From a checkpoint of a small transformer trained on Wikipedia: 7.12M parameters, rotary positions.
Each number is 500 + 50 x the weight over its row's rms, rounded and kept within 0 to 999. Layers, rows and columns count from 0. Numbers have three digits each. The size before them is the row's rms in percent of the matrix's.

# layer 2 MLP up, 320x128, rms 0.118, rows 66-137, columns 0-63
106:472483440419465492448476446430474573494596488516478560511500523588441360549558506463470496597543494438649495458525453473558500499566546472531427543452518448571491548514473482488488544466511525
096:511462565482506574499470568395580447488568526525532448546502561598483552578469506449559516531518520498392493502511474552437496533525538483525480540491521534484572624382432466536545446478495498
086:413499550451477615484500499487495491530534436468502461477462451453493488550350484541486540438353480489564447572431473444434472518456402332460422568518595495419488468469490504472460442541447579
099:507590367479530488490456476511503504464477502518415461595395477516492481571426518545545501465528494529500534473596459494492490526482503507540392505531479598523439491558453402522518525502509621
094:543375590476607530547446496497532565502463565494459508531588564478494526500616576474553483487554454475531513465521539469531446479572491497626515451538552489603478529474613539496505579548419443
102:539472621527515434466561495506498593513412464510515522553498462570503486470509442381495434432437406505545451506506431582549480459486549501609556532438412414536516512442473472604524418523446511
105:469432529522499565603520541430429509564390526508599537475525599505387445512516554473552502475524440487492511518579447508412470488515461401534531540518483539505478514458459475404517497570455497
094:447514420546534446483517496557440551444499529491501556460533547425553563449447452555500556512456415416522468548477437530451471576511482501546499431528508522370506557473484480510509482464469492
100:509560605584480403427480545430540427607416573488528467510541628458490504434478463551427504472482505399437435434444528471470526474590512524475396519544499528525522516493455520438464486420578488
102:586574488465550473597436451513557515606469488523499497463532485562475464515531477637488509518455435515510507571572523472525528422541535574430417499437539510587517567454533543511523474550433424
105:510545521556621375542496565562451530543547475493463531524376547509524479516597516497506516566545539527459454435537511517465502601518466534694563533435495572583550376490576528575499456515520523
101:512462512555607476543499439488461471484537471439535591502420513522517546457509562452513455412514457492453514411534543521526479592450500486564555558437484606558417499401561518595458392516554538
096:457479519445548502416301383496475524502540456532503577536497513483551459477454603582517509499484402387569478413522532533544505543479426454544547542507465508514618364477481497478455460494520518
104:536511524516514423524512466461459485467522525529498540575486477561522520580528522422480437499486384521567580521486545450434560516548522446470512430457516564445650485507523398494477482538531544
093:505584456480495531548522397557553456542484585473520523508497556478531534510581475578531544515485455466502522473562522561469471477429456437440465489468536452433537435439454537448454451461382463
093:567509479473533445475528530445506603549474494422549575474487471469451465415538612484474557525485501471446489569518490486482531511419511407471505502537511535388464553566558627483541556472496513
092:362489479451529524444454447487519443486508521491465502466473486477546616531535531522507521545547489574516499609461526459499496546459580422599482530551502505467448609505488479515528484585595500
096:456434470558508468595500521526436442483490516423580505506544587508449399462448514445542529554406472512515502589498550593439487454470506524583552392441476559539482457510586516517606517560500456
104:442448434479473507487531438452475426433540415448506462559486378464558506441497491535517545472479510502555510495471495469398535555461502493448500539468427508444506430474496527477590430527488493
098:566504449502575558495466580473501488514428447535428519503510511472502553578510453464562543429518426514461528449505519572477467477546531500571526435546528518527544464550491434579566522629494569
092:558554462500533515422475560538437484512474529586478408543408429492511442494493523563516473551508456415594479536599560403475529490449523576517478523482524530615573489495486499423494565408531507
096:416559431429476555451486452474556506513491499518506576493421494559539454532548597537635536544533484466532495489504465504463490466402470396480502503521411489433536528471618523524523495522396477
104:455549511398530535428541483580467669476586521557531514549558399496516447610480523510433445539392614428475508477600545551543492545481493497580514478438491500514555451578489538500431516476489468
099:552544524521503434460532428527527454527457517405589462527456466446510529432533517587513511530492506432446482561417511533558423468433479429487492490546392407502439461552546565470464472472480521
100:474550490429534415477472511563592568561479417439482512428523421485512482573568601521568577507483532590516420531621504590547503559426437497594500570449498475485455594498504512543579431528454476
096:558432525507474398538593541448463553528526532468553443453465468484538576447467469443417497477540506543615501558470478600572418436407535504508486491611388461412430413542447536508512466499478501
097:437489469516483571478591508557482453492539599548499469503526479439447466484433525478524484497410437572490459540574474406453505508486506482498468573388583445453426577513449477484502454489499502
097:495523534507534509522648385512506444491481451409569502526533479449509526490585385457571518540592555471499505402458486482398544523419429516474444483588488513550442466458439524567484588426517478
101:489398540511510470576393439499494497489507557528511539495518459536502519489483551524475416579542531445569570530479576494503462548465494506477517512461472560634498462437460522427484480453485486
104:475538502447463469484545502538399527533434556388485552470558479427578513420508464455536541511489557529475427420474555529470477498399546534466533451553420431450495459484565471458469520435485439
097:505484533518494480503530414480497512531571495440537443521471467536512532539513446450498587491424499509481404489572588467531493636529457437538528477481534446637534491511500533554553452505457461
110:480543491515497486400558546471352475535506514446487501486571420516535464600452493379457565438440551453511473502410470473454514530586524416460472508553481499544504514534388445475504473471405527
105:507481486480426473459499540535508511512511525526629477508541534588508491501486472527524473448537486549554561477581550503591538434402447555520517517532449486504516416530447562411523524512513380
106:522492434530516445477455595487569485516515530447492462442459467477524510532620458592440523524507518626473419469520542530565493537432521441440506449496373548474481506621539457472464542536552495
095:456494423483480453490573515522432549452432481481458469506565332506531556550488489392498453624472498545505530531604515507587424428535567455463550410474464479486432470474478563496514525467560481
107:530425469553483497474480520472517560532571504441491469652460447539494509447456572482510463484506635547469487524527587443550566451494475494426465510581458400512616496540536473529521518564544528
093:490478549622524541577495505499567539448554527539481509471482444536494469416549442576501455407520542546544424527563508473486510479610565495551391409446553487581599621411585536516503397520546447
100:481451560519480451543439473555608526486464475495500407517466554494520491432442575472493493532506446513539519562498502534608483445446543540444506493517421535462602443472484614467532516497464501
103:571445498544464441471512483493440581424521472596436434538482470551471467417420534510537506469529614447450498482455540586444538409509489508495554475464422464530514517448518418516494531495589500
102:422481442590473524454432478494644510434506521462487458529468495534533534527531478508453459530459549557557558551454583550489536481533495522616534497515588460455530489523401481495457446447379496
107:535403440479513592487493465522486581488408557475539500436449437512549473408481478420457507495491502479546460563456450517493485455467466462487492503579530487448506583581487476563562535603495575
098:523483444415495520536549547464539440453421425535509580474412440459590410435475568522554521589431533518447508560534453465420477493498507498476582473436491439384416487437590519484548441485500486
105:485476479554531356460582599428422472482490538587479547495536459471492449536525375511433430406574550535429529540457464526472476525532519525627568393536427473430524496447575543504519493460578464
086:437579500435488495508566496465489535504519482448481486487528520542533426435484499502450495576555407491530472497482471517445492476543544410543492508415669435454472524532663560491506509424513544
097:466507471466568379501425526445416429503509451555468536528450468496527473500563500568612482492396495478434506588571455489505536453539448505524423476432550444498589547416468458529501459571467428
087:445495516518633509548455427543453502512482522510406493520518552505482515428514457524428524582559555503528544405531495541537477452517463433504521440505630435512439492491418531499437475429438486
095:550475546431547507513471444536499513444635500520495472497398416549529580495492489537503510575629546498444451417465458491473453534512457499568541469534561516522472602430424523537539494379591533
103:545556413545517508522468489508435531495525643572459482599502480490504436455472526567563523427595505432460495408470490485473482507611469474569479513470468414549509560481454456489583492503569521
105:474490498428481467532438540544404570479502503501581541471582536469511438607552545576580491569437538435522514461502534409452545495535548597475474464477583476443531592466509474425454604456548480
100:462498480509492516537421550481491512498511470488599581439578644505468502489464460465487484511554577529503556484513468477506485510489545562491452460520446486454527479560422461453464608525535435
092:479405510572458531561525419357544463532473530531531469480526531551473420427448542506525494535491557412464470623482508595454446503531569567547536524577556414586526517436437542596560492495490529
093:492651512443485505509585427482459597516566479535516448496456523461447426437577505457501487472399500524462480522454485495506520557535450467562518450437530384518443491500491579512558480352552563
096:532476447449444484441539478495383621536483543513502490547456438411476521489602542568486508534563589556557447433537481511593479573452410477548556495490391464465499359492522502487516539518497543
113:507483518508412485432543458532490475492419486579535475541539422526481404620541482530514479423440513474593542500565579466510472503466459481506506463502514473561610528569521461451452574510452503
098:503455479462494498532554510498549484536467463447500458605461407433497511429459557432505498581463584551427422484581489554481464501470480479532584516539625526513480497463520535491475520442402505
098:534518439485523472535578467474524489563455444499439501485542493452516474457563459565434500570547610595428525498416426516594581518463469568527454512455469513543438521531502490493483527489531485
097:479546487531473353501480546452577500538558480565531498490563499534449521501514454463475468516446523471496482595469468485515421597388578450622533448496477488290502424534450534505480519473542444
103:490547572445423430509498470534463566452534460518513560489493483584474528536489494489501461465583492607473536501525475520590481517430504430449490443477453527529472454447539584349462457458518458
097:580465397499543440514538571406455510412460558421539567550445460571508441507485477453456502533499562417537537502474566525459547464518488498473550380464591495475588528535458431549462602448424562
096:421500472440470609501510484503559506508452475405480499451501463549572490417470479444511546521547459504597506398511472556552473522493516443373521471556515471454499549572630474580495451531555493
102:374494423585447446571554448558458498406587504490452470503477532451561509539388402447485465486539520494442505479543448444487536444579530477399517491547504511502484496567518492406450550556488462
094:511489418382602506504440566518526528515523458542535509394501540459489451518502447479427582503431544445389440408497452467446550518562541478446490515521480562416417529522484503474452520437492471
097:487523448437504544594451529436475606549547534448502459475510455547555402444399533427487486487492567505555492481457550481584554444502481506526474541466540493440516411539428454548537425479492514
088:546516492538566464484501487497473512387516484541502479445426455529526451519444526589529433593497445439535513508486492459447480439468494478525524469518490434512365472469467439491521498567454457
102:522450491490511393547552500524533520561425509489413538474591565467433508510542521576599471579508509559501495560482555595506503543506443606595558522491545436512495525524541564633550552561548516
106:548523607454592510557487566508504507575542484444456501458534447526519470460531468504487514460412476482431446528432512595530482471436559442474450582446572530577535564527595360506584395577540475
101:556524531473512589552524520514436430505582559468527475504522486541512490507418452497571492464429595478363545547443442485442512418647611473456434435558487481552495469472551516491506429391504465
101:485441542538500537534550418568479436505518453564542492554561571473458514436529453391632509467444540505477528477532443514430506486594419494462472385537516460584522516436407456501479548454482573
091:495506600562500534490472530573490478488469562598420449476511500451508498524473531408495387552490548518541537584509533465467467492473526493600432512596493538556555476519451511578543521549559501
101:587482478489493457533535510500506422576448496469460503556505580455456518517463473505543448545487613492457484523476518518482468498574466487431438461527555485559503528517486563465472472474487519
106:454560607560514423489426501549598460445445465497487418450444479492547482451536553457542492455474428525503460509452557511500402491419541476514606509607465477591410447482486581569511486528518516
099:544481570500453494588492508512458535571458558496415529639522501589420496482513571423423521457423414410492520519591399542564452531509421453456553586499537465571462482478515543563469475503399521
# layer 2 MLP down (transposed), 320x128, rms 0.119, rows 66-136, columns 0-63
106:530524503445486533495481536539505579553580474483516525470622473505483448471480565444505461456481540543535521510402503481515424482464525471514559548523548489532526501512522445510584477617592637
095:526551469582482567517525422469522427552477556475479522539539460472577560555433505479556546491527514580448417392525550513415397465512530427523478539575423566525492479569473506461552526590486488
097:549483580518543565515522456440483463563586547447532523455498351508533567505479399456483590564397470528489500489488481441551482480504482507517519461490447546468487522585479496445551499541668509
094:533507502450542440433501484493604511528527595517466528517468532462478466522562480429456583491491438469504420557480462544452499453543512448463519617405502467486517507514618499627483457455504547
094:418561617495599513566504499526505514478545450557527484454478523520640411468454553506508514480494503461605486446500475512559469439527545488567536525535535521513554484507489482495564391488460487
104:422424456543525488479507453537495497421489470547443478474463452574604475406470477512464588441491549519489378500453501596494503482538492462514479585435504468449554478390484479480501476508487517
107:461522449469578532575448500450502520491537538413488568511524520501416510480502542564435626522469492503454531481415536510465537508471421451504601595483395465473457472533552496499634526508533530
091:460475416481489499472443451524493547444522445596498468513488545474573477465462572475403439549474457513513477515506557463533521486485415557552463484524495593489554384517501572522518511493447532
104:551535427538545521510530476485475459641527452486504463522519528544402451487554451520467483545587497529485417428567620495474458514549508522448492360501501509511458537501407526408544438405519493
105:482557538465481477515456457502475494458498480558427534441539501544402533504537495516470539506496526517520545532532458603587442526458503549551396457499566475424439451511423593477410583416564497
099:515479458498499471535447542503480472542536581606469508522491566529540524482443507509403552515547481509471499464554529444441494497486491512489559494523411441489502462450473453504555531549513491
090:502480553534429573478427540505448463514465584506442420591567608487537516495429522540538432571546564447481489517489517476532530499501567480519426408536489472528469420501431485512487596451387490
100:456552488489554551574469505514444485412436564525499463454491563487512554489458506581436483570634513494558518452556472477538513483486541500529554532502474494549506502510401505471584550500421438
105:500567490515433487490435468484533491559486496433496481485528528463558517488460502483472452584456605539415558416422444456423608479585493443492614576564516460471538524533467455564528541501510529
102:542439409533577468499497496457495492504498478447424527501504629465573507486489531593521500523424460527549484507539449537517414494423468469441496545522519453492569532485441518507484500523431671
097:520548526398546553459518529525492477424429434523499478632520585466535403507538536550519415555502559525534571466585534457491436534491419491499463507454476421512443455510470539413449564544474549
100:513559531509479471498595479508458544492510483556518524488524560473529626422459512602518433487559579506527462529505412578537504482646513497467561508467538485565546386447466531597573544509503477
097:503541501411512463536454464551516522547442486474479582506478490579578553441489458560444442527533506533465495517523539506522495604452459579438506504434458532526574544444423514499390414453458421
098:455343595499505505516464446539439454409538511486500450430431452424458486457571541526464498465440574436557490554509449497403537503482487548527566562417475552456623489526573465531459482485462429
099:510520427499586457444540572435492472528569521523450597556492527462544435520433495481505553540460404499505487433481532514479468493597465544501513518476487583478429456603521529539577476556548506
099:538497475488596514491476555423474534546496446451379514530477456509474502371484479499438621470612444524500601499500571475472540484474554517539450580507437544532505425466509492583573550532481462
104:482510445515525525446460450471507471327502452590481423411439519546553481506494481512541457430578536520475524545563540471366527409433515543470438489618565620471465537473535588623417516522436484
103:479453461516469487541390499488431444475360446435502524577432464515407491477481496543484512502583486455513463528517492438433522575478474491491517489569512429442574525439495456550571485548491555
093:448365502423461548494479488498500537445423529537537456545554480421472449538441529450540435410521574457559563479551489510505517466556471588501494508553565572476597380519493485533368455504503525
098:500385448459423494522486504466456472498467563598484504438508600468601510512552544489500391551529502418553522438393541406455505398527550476565535473537508504485547491489532463501536488489528521
104:520464517494487491467433423422444493333514478573474442532469475445572483498528486524461459503480465519613561481530454465519466507554585491518482498543389535531512468524441492443470554516504456
100:531490473549542474495464422509567570493599437446490507448570486473482560534450587437449565458515448493599413517506467536557453528493388524515551384566409489485535517519465527511575457556488479
099:533522472532530511485478530539465527510482556590420506480505525483480375525482436460550514537605521566464558537501521485502422461447473550599511459510522518553512511553519599616532543520534426
097:523412515520502552413528507500509512365481482543544612496469504512515471532529532485459441479461508579523477515572535508513482527459541529583416421429476513441511556524505599469463484444437476
101:522557541518464457476444500499381496458548544451511485432520462464527486468429549517563487536518483489481429439447485543512448456506521535433450375542510492520590463577574428515600528499459529
100:538500490542516486429517566478506561531515555597487493429442474646583442597598481537510536433458466528459531533499383457577500557515550652458447513485477501484512543456486506446407448468562508
116:479474558560521542461418430509428531374505480484460430492472436480559420492507561542489515600477514519495532481544484535474481414459524590509537369640487420568541480486552484522535544436499527
105:470555506516426479562426509606449527529476503517498433591448510552572472435495520513486502497452507464431468471476419526455578531399528475455503476474502368520543423600510563553466488483511461
108:455429488503452486536545560489526578360512507524439462470475552522458413573522416461471464436578563542514526465491616555569424516532500574474526421537601482532506470512461490563513397477547457
090:539515588492585495507467595590479502517486513499511512493494506526382482417432484523415535406518519423390425437507421527505583525457460437436497577471565543518542499504511553515529393523465546
095:434562486545430505526557521512488514565539416496507429499424546567563534456489505560556500453610506549534568489417521565514584498595519517498516508498499452543536422541504490511486599496550482
093:365490415595495501483468469535597496410462447534475468568454569521585418417473504470551509513480586411516559425485508509547585463561494452476518542503547458388498482525494529532520517512527568
102:523476524527554417481450453498528540449433479499565440544436541463585500467451519494511504419471367487488446507495351411415497431459506469486500562564451517469516477442459454475505565511433486
101:526520483479566499506371403569536506404581490494495490499449459505487487512483535516475548440565542458516464465517515506543473450513550502442525497470485531527547480446452563488509409501530468
086:494514440643593445473491525552546559416497535472478533429470488561491484528580437506414475516535519599555556475430616610489397567502533486554478474513540493517511536555450496503472425480502525
106:519495492473490578476541498453507520517491551443490394420507533451441557453556494421449493470579484483539502433476511507554551561405553481562468395534566477448524460471477459497577448552472491
098:541429551414584482493509481563522491383386471501479399513521495526479483564499449488467443502624438572512595419507536526500532507501480424541496504476545542495478482537468452526465560461439496
103:487512475623485546483592587522476480462544409488513487566449420523509511515454478483497508523501566534523437558558568567496445530515491561494431330447442543587539450474467472486420534480521466
089:515483540451469454484531557458510454575547539532626463482462488585463497454446479507599515501587506465540508450522520487615511504518558515501505507566541474491544432506434427525499483533497453
099:521529489512451575502446437550575504496502501497543484475449548483501505453439582446518487410544502581533527488467620581491550577567569450508511530495587586439504476518560617527486469394493553
092:489403516399482450550448543462518501552482482550520516506471567483501477530556441506469468472439550423510555549479491484558589535500584503513487524439455468512554449524506547495603430485525458
100:502557486469451462529409514520362492485489463491468430493549522435516458511485532494459504531519416421481516464520584590444479527490502500519422494509467519475519470512500518456623408498534526
105:590479483490523561512538490478562511484474434523542488459451489604516425514532469529515457523582583537562493533449426417493524507393584538515485407436465483473551497539512480456409442575518488
096:579463486463539478472497513446469495420554462541546474563566494561493467509628531486503441538455533470465490464431347520499536530409539488498559412561517459458501555500508445582379409544514573
101:545507441528412520576439549517529493460496461481524463552532489395415481484557446425530609535584536514459528481515428483448574416444446504470546382558418486523548503563455483532553544572448559
092:470503555484525504517458516489541465476523473422522566490608602516593467451490530444496461559465524528438446546551518446499457423547513480512494468515405475488584484467477533513601605547510538
094:495440520465538497409519508456385481535467491520488543572523494472483505506428494453535459524476470450517453585460428468496467503577462507531424533542560555489400466423390467437548467466488501
097:531397466500502548433513519504476453482559547567512475464540466515530436453522477539495513541574596515474493449469480486398505442440507518535492541553493446493502529500481418592405614543500511
105:522503579453471423461615441510468553497495451507465481521467449548525469567443496514521464507615542458432545533447550506531464518524476479524446401577628472561474526529454500482469542569532410
094:500447476460515479482397540510479508529555500415492478603636541561450380457482441446477488452562529537496564414512475582545502469520401474502505459482524467422528470541478549482486600473481545
096:422427572585498495411478469487561511483512453508475448566370493529502500468535545458511538499452442480548472494513484465493567468512475485559495547478535543568491525532482563471530492556448486
103:551518494444505526604396518524540557563459450520494441447480459511525509509560516550507449458502490508478484534518582482516470473418420561467520381405479513448490517464426529516474492511501599
100:528490549557364495487491491507483458532489514492510464503478480445537550527501524505591457493513464495491536497495544484517519528412551504519481469504537567518503513450463548455433502436451467
097:520467438505586451438480509520547477424473486505454468566459567519519477570526511496468522565598415494453526555531460447476496477416517514527526527436419473429578527521548501536510491465496648
100:522588542453532467474518496429519506426454496539594498519527476549373567480550468498463477488500417441487403531528533444555548490550499464511451526521593439488452506438491442485422445537490554
100:512516474515509447513433600448488542479486558522535532508561564449556563527574486583494550556451506467483507447550443485525460471454495448476485568464390486478490514483482423507512540609529555
088:543411461498423463546542486465511489606504558512502467475462567528466445546524470507492510496482540517540518544532542492402452404502450526517461441543492462471421432487448485442399501462540500
087:409514499523585511472472496565505497538588474565453613464482536515594519550503463507470464570558453522452507548458495556537514555507430414532471534409330535536559468572549425473531465495552476
091:434529483554491542465573474471525514441526520499456543476478530485452439397466467414538589521506394520502581470492496484496493506475495467481514551594450439517535480497500408447442508581451602
108:520537461458490487503406512525463364473425489554456549528511500579489514523541507441432426536497502445433488528460471406549505562529464506416552492461566584599540540510511524406462494515517525
100:455483510439468546492500570507546479584557481523444519456554537560419482468569569552563639546456450492417471440475514513459540470511531534471485535498570517532521516565572528533541379487466503
108:494477452557457493516492412522461484357506548441553533433553551461488522499402596536448509525527605432525464466470476553481453447573462523461385497499625493548526469463459519469497515428464561
106:425545452467425627561539505556499406682485473507481505471502484501522449521512539521525592564423487420545540496505488419440506549523508492523547541530525553447487483518506495456495494516519474
097:481455516543379571450569634433581510457442504482524572510533595555508451467489481432619417431531520579541535480434555518575538556588461480535480493498524501519452486571498385466412561516493599
102:490363447471441508516581495468482539442468565456533487593497476549511480559522510527472370428517547518581567466506544529500379476552460486505549449537504498482564409517462562466430463476512508
108:526517546499496423582544437533528485426474396555469495423563525453508482460518447481506521567473456443447487433508517444473537483515479507472531509550391539455497445467541483612478373582451443
# layer 2 MLP gate, 320x128, rms 0.142, rows 67-137, columns 0-63
085:437462497536447431500465472504450496458475601554472443410468455533446443542479555501493428480432543468651515443462502455565588484507459473517443584481522501575553477561499424468444437470556443
093:480511543533438391476470489504514448451412605543489461559515453529478466507518605502491421521558492467449508494570498511556461498522464473461502502499531484562464502506436447464535492488479494
088:500589551525471521471395436535503444466432474437436493468502545508573469452525540486549541459466494531530443532461521498531456519508551506488473481441529480507442402560393520450472436380494487
091:534490518396506541390509534541486417528559504568499545518532566541448456472442514504443520589448421497443467570436479422527542484488435465400544527564507584567532558467475495427539541546471494
104:526453494325465547469474500501491496519505420456608487542455426517381621596514570581512503546442448532460515533499440424510545564513509509478453480518443517439426499515505539491515460464469396
088:615487455567570541569492494523498452479516556484534447530504388490503450557454515454426485493573556499447552507402541501563516502471481459575457529471446543540429484511518514462542461581597522
097:490483575485454404591526489538395478464508554434474466459456508544551537493372459513554498498509476488547469581429384488513502565471595538512435449484495478483537524497550503529615452501541496
102:533566439440563565499411484576446493563529533434555521498477485491512550475446577496498508529478497527516424568505429530496486450406451471473454562475467521563417521468561594544610553483452468
090:546475592480380550513539532454503456553432533517506478484508557474540475535480503503503438448421456525576519596459476399471535591459389581433349551398541520479502565487457469456485437427482450
101:429541474530555361544527557594561526562508594584547506498439488489515483511487495505580510505518488547533464483557476506474527588424494482599492497485505498608583447477568539515527519511542496
100:557567549460308511506531527521516539535454499512451374588537492460457460513447496521527559488458544507487446535466471411481530526533472463493429461573537392454480413571479521485597577517414511
098:540452547471500417543537500558505550457437393502486552491460457514539489538483489560602385458539436484456487476559561500518550540491473565452508370560497414479489479528486506524574507459461490
102:531577418399442508494490516493442479453539609536438419503484478499528551505404579434461451567462495479479500599520428420438532546470485509476496552597512421464603492430445476511519509500505446
100:537565601463463491529591478562491501550481521494536555489506533489516519572470485490541479416532453415550501520583504521561504568584559556478468427456486470519566376448453557396479444493535446
091:530490451471427458514428447445407500480512472482479504566447514422482529472507486346493551493513544447594499458399495475467581508452531448527403493547546498469538421501526588466505477396518398
108:441469446406424543510467568435426535393514481467498532559461439612533489504406521445513480511415586410518498506580464412511591497514559564484455480563440527436539535539500478443624490495440479
098:454461526541432559440441505487517421520489554520527519452496445457544546355506570518540557517530492414401393513470426437492545553567535468459439557522432467614516422467507561381513472588598414
090:456607565456471489537502422448528545540532505611494518428533537499478434567505541500534435524509463501481546562488396580587489563468505517603460590556519447437516551548493488570495505511453474
096:524550529551528457572567607515488492545500503513501495534519484505509555576449442571509499400555462520483456468505521552521512523465574577557491491418566477580524426461545460508649504597489485
093:537531511459506513538498446516480460574542439449445479428447547545463533482534495359531539485547499440386489430509520492439508585481537562433564477549543506513543466566481436535508460414511526
098:502524561506500578607524432504487443500452446433634437479497531547443555556477542489499506544525510536471451516600553545490543556393548553563565501502501544538455504510432424495497509551440489
089:463487502521493490502499536511507540529440526510500512496527545514474515465516468476425482460498392483539505449538381454462485601460442472454602468497518530402462478480502502467520415551538525
089:521581494484525490520519504435451480489485464512438488358497411597520479506515463447518451553489450511491498474564504514490535510504623566544558390476509479408577499536490448503508376441620494
102:570497488409449496496480431569550541496510577488495563614504546520536412526403564534524587501519525446576434546539475551440539502541435534508517438457424546546513403496519500456539541576454466
108:469528472474521484547527521597562534584469547557505482563533575488417549447593537536552500527490463514494447541567506484581534474549400512475558610492593493536454494442523564537548572442504520
132:452541579511458490604485383580501480525563515501434516546499468484450425515491485503572485526442513476503373585535430429470553512510488504559428454435561419569517517464418530407547480459427512
082:536539499479481539501524484537575520463518422536476353594535483466503452397428474457453503511540592459454441520477438490491459462480524435588523506475449478481532523535508516508544541445547467
100:539531560414488490636560547572640523560410479475542418397550533531525486491527428558540502458497520492432486558465492420572551543462406460434529496526543444479541538602585536584551551541470445
097:454478663475484519518481478475510442531542501503509412472550536522487594539485479463537501368476417485559525563574439461481526548469493473609514527518487518507463514370511471473487516481504452
097:482541495494491473542452490462580567447456503420584478500512549490579516489497440477614412502531472540530524477518510518543534508465591529520421528466440454508491467587589539537541520439527521
092:584448516476516480590541498469490465479612561494639530545504431684519487408406564469502472418469510404500473546481498550481532504467443477459510485514485418534526534402569469475502401494474537
097:454566503503497474510472571505458510454485514519470548551482465526412478496513475499476502503513484448362382500495412507506566547469517443466489492441480421506601477523563530494521399480416572
105:426519529455441537536646496505461554525511508446537517479582515565518526409511499438513498427460444459494501528442430580500480452510519489523472533531534458466544465422539551491564415512551508
089:510544599452490555504495590501594548542529514580501497419490510527432508405563418563435547423555555476554466484480495495477463512545414602419512560548502503510496492491537545515579487507419488
106:420501573478499547470443538565547467456535453451495388527416404475468439483481532432488481519548524565509509514560538460495542479356555504531488550550498455509558480545476498504589483448471489
093:410405533516531560506486453531445555553468511489512494522565515474352411477523481438470514444527524521501526497527524470561549541549485491451457493517408475570596523466565443564569540608498419
089:445463475399521510430492543545413514496536461487452484548519439493442526546448453401478534432583440432513432444592493502446409606526478514513542521645421580503539494460437509507521523460438444
087:521470541531443393556523536519488523498434554477508455431484457530531571501477359556485482429559493489506505401589591530513531507360586603503410485490514447484586555512499471466477543486596454
087:492545419515431524540493435511598559442497515493503512519463473595501562472580448474528417508438504603483553450480500513548511508509389566594576554515595473450532512525397551532476401484438482
104:465501460436477473473445522439503486534553478483510581519430514519556446593454490554540433510517464569504494452472494491568559566499482504500526511585553428461445483549511546410532548485535470
092:459494506441491439415475513418345566435495454555556490569597521435429401447441453411463391468498513457481525409448453483562532469555489515406497535485530432531547485429489577536556514431515506
105:500490502422438503574475456509397551490585502490474485541475445512527536497459528409551532483528521457534538510450432417504533463568485503517426518448550471541463507617457611437528561383525462
095:458461545489459475494443419458571420572480489495420522597496500589504523483502444465545556504410379486358480465542480517599534479547380506387481508501482445514466515440509442485542514565482379
094:509496547534474501515403490476505504525466384406473477537484506497543492430523560518563553524543600441472480441413479560449493584560536478535459450673439568624446495480541541434509499471603487
093:445434504440493506467527567582452537504519463432581464556498456456616512482442419584478518502394506517568504470439425500591528633548525497472552559478470566527484458469515491466461428494509496
092:506472576449456506603524541475581400502446543496477478485473475478443454558523542424454470509560487555554431549483518463453495528443465518539496604425578459639481499527444495611512431481574539
103:475555445500442458536518552523407564547545472488445468548468525435474535547506486477556526525394476592404450436472401430480584518470475473529481462499487457414436539576543555498593629482513459
092:491610538531516502493471486492465557432507386527581560602569549518515421537447456505483466586491531512565516451499455495435529529416423585533510497472534533456396449481405435482495485514555555
091:473528500509539472479490458523397485435561366514453501541571442462419465425506501515561508516543487483472534370481518485576508480468452455477457365567483468527504425591523416519615500447438541
091:386453495507493452525553519508473501564481547569552515529579442544547434504547412463464534455527522530618558503476555438488511512544487516532442571451490459538511504507495441533575489545565450
095:512417594498493602519552493593438414496445524521575438475497510468474615432431431477486501479520572455463491519553490416521510536509479557464492583579555572557573462435468463523482469548393446
092:522661464517495494561495505604469549483546540460497394548511541585560508484448559509547485557528463514464424484412521543441509529539560510556457463462467539436516455456567522511511538487522515
107:557547510506432412572512519618509485562488450547520478548483562488545470487504496557515453602449516523462476604571465420574525543478458485502485488540549500528506456543505624475462504471513506
092:506437468457491475435540580505416500484450566496532503526557497541529420510521526396580516466673439574477481492483440531562599537477461436581516540515418416468466432508433494543452422482561487
104:565490544490433480513525529509490568527423502474577454464537547510453540465508405513533451507507571510527468449458466472524448521609566442486480466521514513482498428573493475412503452471477475
104:524503521465562573518541491623524555507388480460618516487503542463510516399535523541551493494507468503425404467492478486552545541518428450507511502460515534553500441456519606519495470524502446
096:575503514467503636590538494529465380561463515493523434490461461476505499452472576447545496552508483412511420573501497384454496614473533530578525534464522472522436526498544455534537420483547525
108:544466518455486527551522508502443521417431465455550485545469369554499430499405433424485512501504532417458507464480519424412533497506593551507458465477546408501491474532460487499535522425449457
095:489460471468481443524501516529518452524575572569566424552408477508478527464429499494516524506424521537440461678468485440400556521475448591571500463558483426550559507515458624513561494403498519
115:467460469536449447515516480483397587528487551451514432583382508466564475465392496526522432573469551484465489466479463425527521463544462463434444585526576439543475530440517512515471448416473469
101:480568522458525614491464588550464456451531450489549498454518547521396428401438464449521548468512559442438484438498423509478555539530508436504444533481484527512616469535608456492566421494460471
088:450495502576552496552461388491514482458576497471545452506508596520503556473451452402480460511529585412461409548450501524445470487570550545591487472551552508577444502475455542546483460476536561
106:423541461505515456581464576528523476491548518517477447440433496550446426426466476546484370513512515463432466519551493447550557479444529470541487521505513362488540468493497461526538457523530482
099:530533462454440515489544552509569546496487607530531572463521381555544568488478587541547455479452448414535423583459489542521574447595525538469455426503472480428501418514546520486443443490448479
093:451517507460490488463397492534487519490554482505535521570503523611526507538438426411519504475559545516513448464597436534515529497542517506542478512457514446517525537423535492463540482517530467
103:571440460436492467600540551561503459520504559484583433530460474516577499516442509513501507441456505483531510563463488472500535579522447498450480458512536468411543552512580502539539605508456496
106:546479571458498529492544551519502521433506446460592487508559511555465495456508396462509386424507497490485505489535458547530486486531583616386436485543482456485557480403471517453508469482536463
092:576511459488449482442532608499511417521426566498522478577421588503473430530458518520517461523419596510534485575572517509565517531495470482549446504564402535509462440584538499526570456548597400
101:418583529467485575563443481542479443526460388552424465499577461436437512500527623452618592496428509458504463489559474480458479493470551445517506512428497468477479495442498466385545540551560522
104:424554494450534479466467444566484518469574456550528473506514443595361560478536561510633513499479498477478504587520526504569486423596546475518502474527449566528565446526429537458540489467468438
088:508492479460559578511594495564581470456484554475582468464531454423502467526508541513566461519569564623558500516482551509557565490527466558572476491523507472515375470493584597518476443505614514